Part of a small language model's weights.
Architecture: RMSNorm before each block, no biases in attention or MLP, untied embeddings.
Training: a variant of Muon for these matrices, 125M tokens.
Each number is 500 + 50 x the weight over its row's rms, rounded and kept within 0 to 999. Layers, rows and columns count from 0. Numbers have three digits each. The size before them is the row's rms in percent of the matrix's.

# layer 2 MLP down, 64x384, rms 0.102, rows 0-63, columns 64-127
097:444391501466460568562543510502482418440546530481529493590496404514433512435329565490490479517500361586507594497622524476559557495488503464498439482468474649518547463515517484534569447509490529
110:478592439479560457508520489512496474535555501511519444602483481604558489540479491476573548502500544486601515536462500493528480582554482535484513466411537526480508566433509470523430519598473429
101:518420533531391445575506514499417495539504480495440522516521466506531444407542467454423448477500491513456562454464486532499489613498418481531530438518514465464562547507465500451554556567440521
104:477504533610582442564492498430557480550498579548562450495411501527473478474502529537511449489500580572520573507476486469426570506584475454483555481535570507515540553530460491481531574576538552
105:465509489516420465553470528560588480584573503526491552603473497459488509508555465538451458585500457532540554401528566496513562488587503560457471479558371497515487531484522496484473574591558415
093:512498484429423481403424503402550555540410488511504555517360455545539562563408553513483521526499497450537448514505472520418569561483513490493478418475538564505456559454558438480547457575487502
095:531439536495485478526628487433510506402530478532491446433496521481548535545472503488566534551499440483479509535561470540483467583490548418522488446540436547443458451563529612525507517566408377
096:483513480462553447483540489546476502563501517455510504389509532466463567537525504468539464518501379505553482513505446466459443499497494563475586522494525476480460513444497527527501488567506535
088:529478540369416554486580571425504482497524522523518545522402488611519589458584415499565511498498413481507502539491378536435402500319531489562542512558532459518473500527495592511609584447462498
106:471526467473492509512396503426415506445533520484494419492525553560573452485389560527582529546501583519573492473408479599461575492560512495394467455539534439563549468491504483567541384496530425
093:476421501531461537502607503522446505457526472494523449537532517497562524585491575496544456533500551454548485547420440521528555461482524567446469495558444513459435457531489488496519428507489513
098:454477476546426531521562418492514479371549540504445529506496374490456515491418548483495499468500445546567547484436436482492572550476553467502403597438472588510589453464522538451522478443519506
089:461550461638498560479430526542548512488553519458563620512546489528495445367489519637430495554501530632444529501404498536510536389518508498424443523420576480521507449493497476488542460412521539
097:434511508553399490511474495627494577445483520481495434520558562450487437451501569573499550521500541547573498522509594480422583455454479510512532550462527449601522449520449552582519483534537531
105:469469530625486494557497509598430512489459495466554541457524491546471443530489494580574479562500552524523522427482530453545518506607460460473485458438563395461488466518486430501406570494429658
089:515465522368439537502484487501498495393492432417505580473574457498480466510513541413502455484499528512461502574447462452453503611456465451526436512510543507538489419460508485504473593518481589
099:499448505467568417498561550405504481428444487498459551485537491500414507600478531605495479426501471545502599494482476489562455551512503494483527496478562521513487508508504512447423491604482469
117:516476542610538460656585504576507469463483489500579552539475477456506532457600495535453484523500628536467466429480478515501554545512519577541521442504556425422438580483433456414578542543541560
111:493526492420588521384578530437505457469500433548520535559542508501502503568445470524552493480499479528491502514437437609475512485429522511548415524492603592501503540501505511488468384462509445
099:450483498439519499518520489598468506423464535520497506591558509460477545486436542607603503516500499511447450530468451528510549449484498488429419556482511466502479500525425522511518461481444616
099:556577522426492457506523505483451499543527593480543464465508572525434513479544470524456491433500511437540462496492495514472468504511464497499578571523426520572460433484509530507524593550492574
103:500521528461483495455433502451500535442556494509554475493467534455568557510428577500545521509500475522457525565472582551597472538452525394440495470535479493562503499509530496573515369496526474
103:519510496536516546436569438455433507456604483481524467508501384584595469438425497592523505485501467555510567504536514503427465472474508512479435457417515477517504587555505463534427539485517477
101:439496524502492535504490560548444475497545510593524457484466529494501512527380603415438575574501526486465473485517513438440563499504521537487499395457503548576538482550545577555554565539492426
103:542519463549437518551533496456528526428468439461574516461542480458522470485521454419422484496499652474406566537505503495469440472478548490487445437526482499496553490440503511515376587432502624
093:506447522575522518483513532560510555513444488432489579481563483518444529597543439576486417486500397541447546530577535494624479537453439560563398518485478497493450432555482368443494412444484482
105:503537539478525483548560473406479512519508520513538459557404553413491496511581507484522464594499364499542535434572443491436497473540476462543529528476453477481548499543553534530602504539431353
109:485627528487542440420539468498477531538482574505499492515463485443484462545446404462452505512499505498421539495426576542479443517485484484616558522479502438571478521492537576503411453509515532
101:520497445599458467520492462546619554444384444503563516529442520496439437450505484578423462453500536575512503552508520512569492462485496510498578528525548504502515456471479502508416493451518497
097:519505483521453544496509468384550490509536579516487501491436508642489532462393470384492514504499451592523582538435565518531407542548477461544523495496475475466517451541558495526448497572481576
085:585576476424528495498528551371514566431553428453453543593540437500557548444491463396409473541500434547472467508381411491538465579473508513491568422530476497423506438436562580499504444446499440
095:480377495463563410616508539534415500492464578491557544564518457430597483530493512474519441505500515554437524565450503512571569511450553536530522480463522590449541547461470485460540482460570446
096:581488523538449465419502478464442530587600574598529551469488408604487599505566462533447472517499499532465506476397510538605504568462505527526574525551476519466541456546534472458445523466569468
094:476400537577474436557487508481502451559544607589484500466523388453544475460484548485484541559501466427545498455459511501515500499497483555481564423528459680517542524520483470504546455573468440
106:404573536418537509555483568482529469514499461474582447578532504434492493387468526534397495579499410434565495478534438475524522561564546564482420375580499502509433495456418580564548474507516539
104:514489526480505540503455514502551543466457511547478544498492490506465537506483465417425592531500548496546445509421472426442587527435524430576533534475528553442579531501455485483525440508416488
097:537543479435506468533456501564445432453572542504561476571476519514501507515490491582599500508500465528417481489529504436582549488490461411500419494454400598526513460465542461475516527490497470
090:461515496538508491544599493480490531438491598431559456434453364436515491471528432449509522525500559457387508426550467399540438454471461440466430453509510530562530513518431553494472614520495423
100:537497477476438537436526532419602519546516556502534522529524612476532530522538409410541544477500460449462491538470488522545476522517527566505540472524553430474463550454530499521504436518532435
103:453530489529514492565538564531407511490459420450471539467544524489432468434611452530520494555501480406504447484495382545449352560501479525458545533544512469531485428408472533499465573472520484
093:447588503528579545520540513502480527480519536459542416524495559478479466416458513472468474397500516530523580545420557460508473441485552483440445550462557567540444430556473453487564453563488448
105:533482507521536489555407519619570516534496395449485453513528511426468468484441444573413460562499434480574510512490532473535531486486442424514478485530511531443540423482433458491465576430507520
096:469502537598431492506584433462544511561504627494575646543457426515437402495495552583444495561501500491415621534513548458495515492578465471454534425524494532572603597495502463548495477560642579
097:477495524546495533479435537459416485499464422498542528499530480482500501408562507463444490470501565550540464617469474521485422532436538585524520548603518566494480401439489509496499598499465462
092:524571482560548463469484506505451496557463471481530631579437500452507558441528476530437501455499487526491535506451509456527558447505518534492525498465536547435448543531548497491495554572546579
110:465479479545573428512361506490508510519415449537489467528556522476532507446441516530412505430501526502607479419455498458494568413570499507399532567473473430517480462490421495505561523527469584
104:529479417481522496436424463447417430504542470462529496628453544438495400516421525556568509507500462508496467556549567438521548459535454569486557502514566478545503454499496513509406387485449530
105:454483444521557547454496492493507457461426519484493644459518484483522557498442580555490489409501418549416520540500502577467487467419592541515420460409518515458543537515492506539509506446560531
091:490501523462531492420563487527467479560511507530580302551484603507518538447475460441468490565500463412602529462585470543542426533581488493421565437528459422463512506517558467509530547479396469
093:454517418467470561485481487560539426515551575498511517441404483495538422446430538559439479454502580491470453445499514498437417524458569436475446570453478453582541537428558535561589547443607485
116:516514460447462485391489500463494518519522566482522488510425540489485528529460438437541480511500379561493549551494526581547405519558534488479455467543490504552550534470542515563475444529524499
094:500535527447438537381416502410646469517555515536445547476480481461518483506492434558602473562500505500409461500485515521535487522468483535507521479408503495582530525448535489512505556460590527
105:536464449455534398460587517497364527507492546506536546422495577516532542466463501530517510505500476448521477588517455515458470460415484432482492570479477509457544529457531514543457453442467602
097:494436478454454507559478452502510552504524532580500412611442529564602408549529458545531454465500501450545526477533555513499408508509498424483524469472557591484521488544537468481488489377500552
095:485500477486579549524515508449420492495518456490492489517530470506395526522477489494410553508500420525561523561468452520540526607461599513493548493542469554573534526461465559475453468526521447
087:471542459429421543488543442494465471519462525437487582439596491524532444459538588598598490514500481409496428521507431499481586504440541510423452437405433495499400513450503532517612443481495471
101:468504513567582406441489600528376461447513511532512488518511487597543473478511516501542573563500471495470451522493533496608455551438470437464462499554560474488493514515527497453485531454548455
092:467462488529506517527413443537629493495569418485451535525504499461579450462508554450517486520500532437476464533580576421467593530518560394500460539450485561440538452517542501496503496491544443
116:466526538509607526521491550454567455566468401514441536457596477494498507505521423496490465489500592452523411400459527430512549562467546485465442454497549343491547499521466491462529606482445522
110:535521532468499565465406457421536462563470460501491491526478497466474601426496433338539476482500502389518465458478440505579508520526512539453522437521533465467429496468512486520527553510497491
094:499517527527520399416570425517431541499525532569483533528547478601511472406549490476544512471500479417520435507453454506438549559501514499531507544476520428495518610481456499525523487474469480
104:483523490537536508446419448641471490542472432488482393499551555404583480509457407424520501456500534454516484393608575550582433507602483460492451463495485521434457507434461459457460510544494516
104:530489527492509508454485494552528534483532568523529451503468636555588485501486528474435493468501468413539478502556592533553583461545531540476472499572525440489466495555506519454485369498573432
106:477475475482608516501485465480550439541479561464564522531435457536412399523373458486474516479498489501551617481517392440481453639428460533505473408460521477579511443469431448479474630506491608